Part of a small language model's weights.
Training: a variant of Adam for these matrices, 907M tokens, 6919 steps.
Each number is 200 + 30 x the weight over its row's rms, rounded and kept within 0 to 999. Layers, rows and columns count from 0. The size before them is the row's rms in percent of the matrix's.

# layer 7 MLP down (transposed), 1536x512, rms 0.0401, rows 732-744, columns 128-255
095,175,203,155,216,189,171,234,200,227,141,189,169,162,255,199,159,130,206,239,244,175,181,286,152,236,192,180,215,154,237,195,236,226,221,211,170,260,178,185,179,148,158,150,194,206,155,217,149,207,204,196,240,218,143,202,251,181,202,232,253,182,213,212,241,273,197,200,189,170,253,189,243,224,168,165,171,213,213,206,212,195,203,192,187,201,216,194,170,197,158,214,173,245,173,190,151,212,221,209,134,147,191,185,186,183,218,172,236,155,203,208,118,166,161,191,218,179,186,214,174,172,216,159,216,202,204,206,206
102,226,198,158,184,201,183,184,198,201,231,223,210,169,213,159,221,151,209,186,209,233,173,181,186,202,204,140,195,171,164,196,192,189,188,200,209,194,186,203,206,237,233,193,195,178,246,198,277,152,206,165,197,201,228,204,220,212,158,214,163,207,209,233,172,163,215,189,215,253,129,200,235,205,204,191,267,209,215,201,244,150,234,143,189,224,174,210,229,198,207,189,281,194,181,201,226,212,240,211,207,164,220,212,231,202,194,209,221,191,219,194,191,196,197,228,206,198,243,195,188,232,171,191,203,192,215,170,155
102,209,171,223,255,213,195,154,180,193,228,205,226,239,227,186,258,224,219,219,243,197,164,204,219,149,241,254,218,208,199,186,199,177,173,210,183,208,150,238,184,176,223,243,165,187,224,231,202,249,234,210,177,237,208,205,147,220,187,224,139,188,192,207,154,165,232,191,219,192,218,207,176,231,165,183,186,183,153,236,247,189,152,195,188,240,164,177,195,128,197,155,181,172,202,199,184,225,189,179,190,220,186,188,185,186,212,160,240,186,223,173,207,208,201,194,162,207,205,202,216,235,197,175,248,160,199,182,167
099,210,161,175,195,208,225,192,181,199,224,120,217,150,178,228,206,223,191,233,218,197,191,203,196,172,246,218,160,172,181,232,187,178,246,212,201,235,237,248,174,231,198,202,209,221,160,133,203,170,222,198,215,171,192,197,208,166,247,201,196,210,275,204,219,157,205,231,183,215,175,187,172,235,191,216,193,212,206,209,230,186,275,244,187,165,191,185,225,186,191,195,249,228,182,208,172,166,235,175,260,171,185,226,226,218,214,126,193,212,188,156,176,175,156,221,181,189,122,204,238,160,225,231,206,204,232,235,170
098,190,239,210,191,267,164,161,258,181,185,237,194,163,213,190,196,192,199,245,217,129,226,193,222,168,203,172,187,204,180,197,195,274,218,237,180,250,201,173,175,193,199,187,219,218,199,245,142,186,206,200,146,172,190,200,220,202,216,195,223,203,164,189,132,231,202,202,233,193,241,180,219,230,179,260,253,205,190,193,188,256,182,204,151,167,180,211,204,192,194,185,207,202,209,179,179,202,207,189,189,212,202,215,178,189,156,222,132,217,227,203,215,187,205,191,183,193,191,198,194,202,223,234,234,214,167,206,265
098,186,205,213,164,217,224,199,173,228,227,158,161,235,247,144,211,235,233,200,273,239,199,193,181,175,151,131,223,255,151,187,192,242,192,185,178,139,208,206,193,230,206,197,247,197,177,184,195,243,206,208,216,243,176,179,238,230,208,234,192,232,186,185,186,175,165,174,197,185,177,203,242,199,186,199,179,146,212,224,196,238,205,169,199,191,209,128,207,212,150,206,200,191,212,178,170,190,148,210,213,171,228,231,168,225,203,235,220,266,220,210,231,223,221,221,179,192,174,215,208,147,233,201,234,247,239,153,177
098,223,185,191,179,155,203,163,269,210,168,237,174,230,205,171,206,143,187,198,237,187,223,191,184,136,210,204,180,233,236,297,207,196,177,183,208,203,211,201,232,231,212,253,223,161,229,243,252,222,210,212,217,168,239,218,211,179,236,167,193,144,149,211,229,180,141,238,184,241,214,183,206,188,213,231,214,238,196,177,214,168,164,170,155,224,185,154,182,204,254,206,213,194,231,195,168,188,234,205,188,143,223,177,166,223,184,214,286,182,195,233,197,226,171,189,205,228,141,196,173,212,288,236,240,224,191,191,161
110,220,185,175,233,202,205,190,205,184,204,251,218,191,172,190,166,227,209,273,167,217,194,188,181,243,197,195,206,187,209,227,203,194,182,199,217,176,232,150,215,205,229,216,222,193,228,178,202,202,224,202,203,193,194,186,200,157,222,198,229,184,198,167,174,226,203,229,205,195,245,186,216,134,214,201,155,212,205,205,219,237,187,199,166,195,236,157,183,214,183,195,206,185,211,180,192,185,204,188,224,200,214,224,266,200,177,200,180,184,171,166,171,212,240,172,179,222,181,200,181,212,195,189,183,224,171,184,183
096,145,162,198,193,211,177,174,190,172,157,221,133,186,201,187,212,239,222,225,165,209,222,158,140,151,212,229,262,177,275,193,239,207,157,235,224,264,212,165,211,229,198,246,160,217,141,168,174,237,221,197,244,250,195,225,209,205,168,218,222,183,202,192,224,160,250,206,198,153,263,206,143,147,149,185,239,182,196,202,212,209,194,149,209,184,193,175,184,214,222,225,177,247,202,217,219,197,204,248,262,219,183,171,247,214,223,197,200,191,227,213,230,209,233,203,220,236,197,153,174,233,176,180,180,213,172,246,232
092,226,206,214,188,221,221,215,263,175,200,215,129,186,146,189,250,192,207,199,192,194,228,175,219,159,220,187,224,148,214,209,210,213,178,196,240,191,218,205,166,198,249,195,227,227,198,183,200,157,203,222,190,226,189,205,243,189,226,212,238,200,221,160,187,222,240,188,195,284,200,192,200,210,193,147,257,219,200,177,205,199,205,218,223,167,210,216,147,177,178,246,185,169,120,223,223,197,197,176,210,224,245,264,243,169,170,192,206,162,229,154,165,195,183,221,173,182,243,186,229,220,169,134,181,215,189,205,207
106,206,187,201,162,187,142,194,169,242,204,229,258,242,179,201,227,178,216,129,163,194,201,220,215,223,211,203,132,181,264,167,251,190,190,214,240,172,211,153,229,161,195,211,214,232,201,207,211,195,175,117,209,203,207,192,224,238,260,184,251,214,263,217,220,181,197,153,207,197,174,224,213,222,198,205,224,203,169,178,151,192,146,206,231,210,209,220,204,193,179,238,188,235,213,174,198,182,209,206,186,184,201,215,213,183,226,164,231,188,198,165,200,195,218,198,236,170,259,164,223,210,240,266,183,207,205,180,235
099,221,192,239,221,193,186,169,235,213,201,255,198,195,171,187,203,216,178,223,243,215,201,192,226,203,188,210,218,159,142,232,169,224,168,200,228,210,218,233,178,202,207,169,189,171,255,207,204,187,226,234,195,212,254,233,236,164,266,150,172,167,219,177,216,181,163,227,186,210,238,203,237,172,221,208,223,182,194,185,236,184,176,254,223,197,232,230,203,222,211,181,199,180,153,214,256,166,191,145,185,178,186,200,181,239,260,194,217,210,209,158,201,216,131,209,227,247,238,201,280,219,217,147,189,230,188,203,214
101,211,225,234,270,286,227,189,193,149,266,199,159,160,225,180,210,177,239,145,255,171,241,217,158,207,174,228,187,190,229,195,198,197,213,198,217,207,151,196,191,204,146,241,230,193,152,180,179,139,206,193,220,208,231,224,120,178,189,231,215,185,191,173,177,201,187,175,192,175,194,137,266,215,217,198,212,235,237,162,176,186,213,238,196,177,182,254,171,237,172,165,183,172,174,174,205,171,206,193,191,199,183,199,204,204,220,161,179,203,178,214,230,229,228,207,188,213,174,161,226,190,189,192,194,230,207,184,178
# layer 7 MLP up, 1536x512, rms 0.0507, rows 733-745, columns 128-255
099,229,194,155,228,249,235,205,181,169,257,182,201,153,247,217,204,217,190,228,218,197,219,180,162,229,211,174,189,208,225,195,196,212,230,209,158,232,174,226,225,202,171,204,203,183,225,193,229,178,180,215,173,240,187,220,201,219,196,201,199,158,219,145,247,183,227,207,231,169,164,228,221,200,191,154,211,189,224,229,217,229,219,244,135,229,172,189,171,200,188,274,182,179,196,216,147,181,228,218,177,217,243,186,231,221,169,184,215,214,180,197,135,230,184,214,190,177,190,166,205,221,179,234,178,167,222,194,208
102,234,230,188,195,199,168,224,140,143,255,199,211,180,126,258,169,195,214,180,196,177,212,198,267,184,240,223,192,162,145,162,161,226,220,200,250,232,206,232,208,239,184,178,210,152,166,173,218,188,224,223,225,276,229,142,198,232,218,212,221,194,228,212,257,290,124,212,190,164,111,220,201,195,224,200,193,183,235,207,145,194,192,207,178,190,210,167,246,218,208,261,201,201,187,194,248,190,199,238,220,192,186,217,275,204,247,249,224,230,195,196,198,186,210,225,189,147,197,236,192,250,182,190,173,240,188,241,222
096,195,233,184,221,250,202,142,221,196,212,219,154,259,189,226,172,180,147,152,184,201,194,237,175,190,219,184,160,240,206,244,271,150,188,198,190,161,244,190,179,141,161,171,168,184,183,233,153,212,208,185,212,277,206,204,222,212,212,164,198,222,163,211,189,221,223,210,203,229,226,200,258,178,195,171,187,212,187,251,201,219,200,201,209,207,197,136,204,138,294,211,197,232,216,250,182,189,152,202,197,220,212,163,224,224,207,223,213,138,225,255,179,202,275,154,190,181,207,214,208,231,187,159,193,201,202,173,202
099,240,185,231,182,287,235,211,196,219,196,197,224,229,195,163,217,152,184,185,203,215,164,270,216,244,214,188,227,264,191,249,178,193,199,229,143,176,182,227,179,179,159,202,208,173,141,139,194,186,205,246,198,145,161,191,176,160,165,190,184,238,236,243,180,185,236,194,272,231,164,241,218,155,212,207,202,164,202,183,240,221,217,186,224,165,173,197,166,127,189,218,231,159,211,201,207,210,213,190,174,217,220,157,171,246,218,222,281,230,209,154,188,206,217,224,185,236,185,192,225,231,190,200,243,174,172,186,183
100,170,184,231,222,231,202,168,229,194,189,183,192,212,212,174,231,258,185,237,231,182,210,175,195,250,174,243,226,192,196,251,227,172,155,196,188,235,225,192,175,194,189,183,218,189,201,220,207,198,167,211,127,203,250,183,239,205,189,196,213,190,167,146,204,227,169,155,195,165,219,207,184,222,150,184,215,217,191,185,183,257,237,247,170,238,216,187,224,231,178,201,172,218,218,223,171,187,180,214,188,215,202,171,202,166,216,207,232,172,207,148,235,239,227,197,199,201,189,172,226,165,222,146,196,219,237,149,194
097,205,224,206,225,247,248,167,210,187,194,147,267,219,205,126,196,217,145,175,177,139,209,209,195,191,159,192,218,242,207,185,218,222,182,196,203,247,238,206,218,143,171,256,193,207,176,174,215,208,209,169,236,200,192,191,152,218,218,243,169,214,198,217,152,213,179,189,231,249,175,230,248,190,220,180,171,191,176,214,183,196,187,178,217,214,217,241,225,270,180,219,162,199,160,198,162,199,202,180,199,238,201,214,177,189,196,210,221,220,218,210,225,179,211,155,235,230,198,194,189,220,170,173,162,181,180,191,162
107,252,170,208,171,158,210,177,250,194,193,203,252,207,161,170,147,237,197,193,162,239,236,224,169,226,194,221,229,171,223,238,201,226,257,212,234,167,132,191,190,203,202,213,230,231,213,209,177,201,209,217,237,198,214,215,224,223,252,216,184,208,189,220,205,158,208,210,187,248,227,207,225,225,192,231,163,198,159,272,229,213,182,179,176,187,223,148,141,216,200,178,209,191,179,165,243,197,175,208,242,209,242,192,219,157,212,193,193,198,199,216,187,202,227,207,210,203,229,208,212,239,217,186,178,213,210,140,192
098,210,197,210,201,190,150,228,178,235,233,217,187,230,178,228,199,221,137,202,226,229,185,247,196,244,148,206,130,207,193,170,195,147,223,187,197,206,230,152,217,194,202,221,231,161,216,154,206,179,228,223,184,190,227,183,215,157,181,227,153,196,233,252,175,205,166,243,181,171,163,165,239,201,175,165,179,202,205,161,223,208,188,207,218,189,185,197,161,173,233,171,236,243,203,221,195,209,193,230,154,220,203,218,209,171,194,197,180,236,253,236,159,227,203,198,234,248,202,220,217,183,193,167,155,202,218,208,198
095,125,204,234,207,240,257,179,169,211,151,165,229,170,202,196,259,229,159,183,214,235,206,199,242,207,187,214,172,232,172,185,270,157,193,179,213,213,207,226,266,228,184,188,219,222,184,175,211,174,208,174,149,197,172,211,212,179,282,255,182,223,209,227,224,168,195,180,253,230,216,198,197,159,179,238,230,277,208,197,165,192,145,183,196,193,208,262,188,197,180,149,234,169,210,224,189,227,200,195,248,229,228,260,182,132,209,197,190,166,240,194,185,199,211,238,192,150,210,190,188,231,232,166,179,241,239,194,229
108,215,236,159,191,156,170,193,163,174,195,228,191,258,212,171,200,225,157,182,160,215,214,231,202,233,196,178,174,196,180,255,191,209,219,198,211,212,197,251,193,157,200,199,206,175,243,218,171,154,187,229,117,243,195,156,205,179,201,226,226,243,227,243,196,190,214,175,210,180,174,183,163,192,232,195,149,170,186,167,211,192,239,133,215,106,187,163,154,169,199,264,178,216,210,189,223,214,230,188,186,199,172,210,156,211,223,160,206,136,219,186,268,184,223,196,214,199,165,226,218,238,201,197,221,179,194,136,165
098,200,182,191,178,224,188,225,221,214,183,188,221,217,107,216,185,209,185,204,217,164,197,173,207,178,186,191,149,157,196,215,212,186,248,215,179,210,188,180,222,146,176,220,185,204,215,194,191,187,192,237,209,192,201,219,200,264,192,224,141,214,158,217,241,161,196,209,175,153,224,222,182,151,161,245,210,225,173,217,189,146,184,211,182,217,188,233,210,182,249,232,180,198,207,231,135,194,231,150,182,241,271,205,242,234,184,239,218,246,235,214,217,173,172,206,176,195,200,189,188,237,148,164,226,224,201,221,191
103,191,199,261,160,203,193,219,227,205,227,169,208,161,193,194,227,183,179,171,214,144,202,242,227,168,241,178,207,168,146,199,201,177,202,191,248,204,269,230,249,219,155,171,200,204,203,175,201,165,214,192,183,221,201,190,240,244,180,154,215,183,209,181,198,172,198,228,262,216,198,254,200,145,175,235,238,237,142,174,96,246,219,169,184,181,210,237,179,168,218,213,242,171,206,262,187,156,265,269,172,215,220,237,173,200,156,196,206,201,197,213,179,194,199,220,214,237,210,278,178,195,156,196,198,208,199,164,187
099,193,227,168,162,226,207,165,184,193,227,209,216,170,216,202,223,253,241,197,196,212,209,245,244,239,180,214,175,216,211,193,232,233,222,212,205,104,203,205,221,198,172,186,164,130,141,215,190,214,211,220,252,176,272,212,200,244,169,163,191,227,217,173,176,245,222,183,148,205,179,243,259,206,203,212,176,195,178,246,199,184,176,239,267,203,176,229,187,218,196,192,192,149,192,214,182,144,208,225,238,155,196,252,191,215,190,189,226,179,201,170,174,193,214,207,219,198,217,244,215,215,186,220,184,250,211,217,163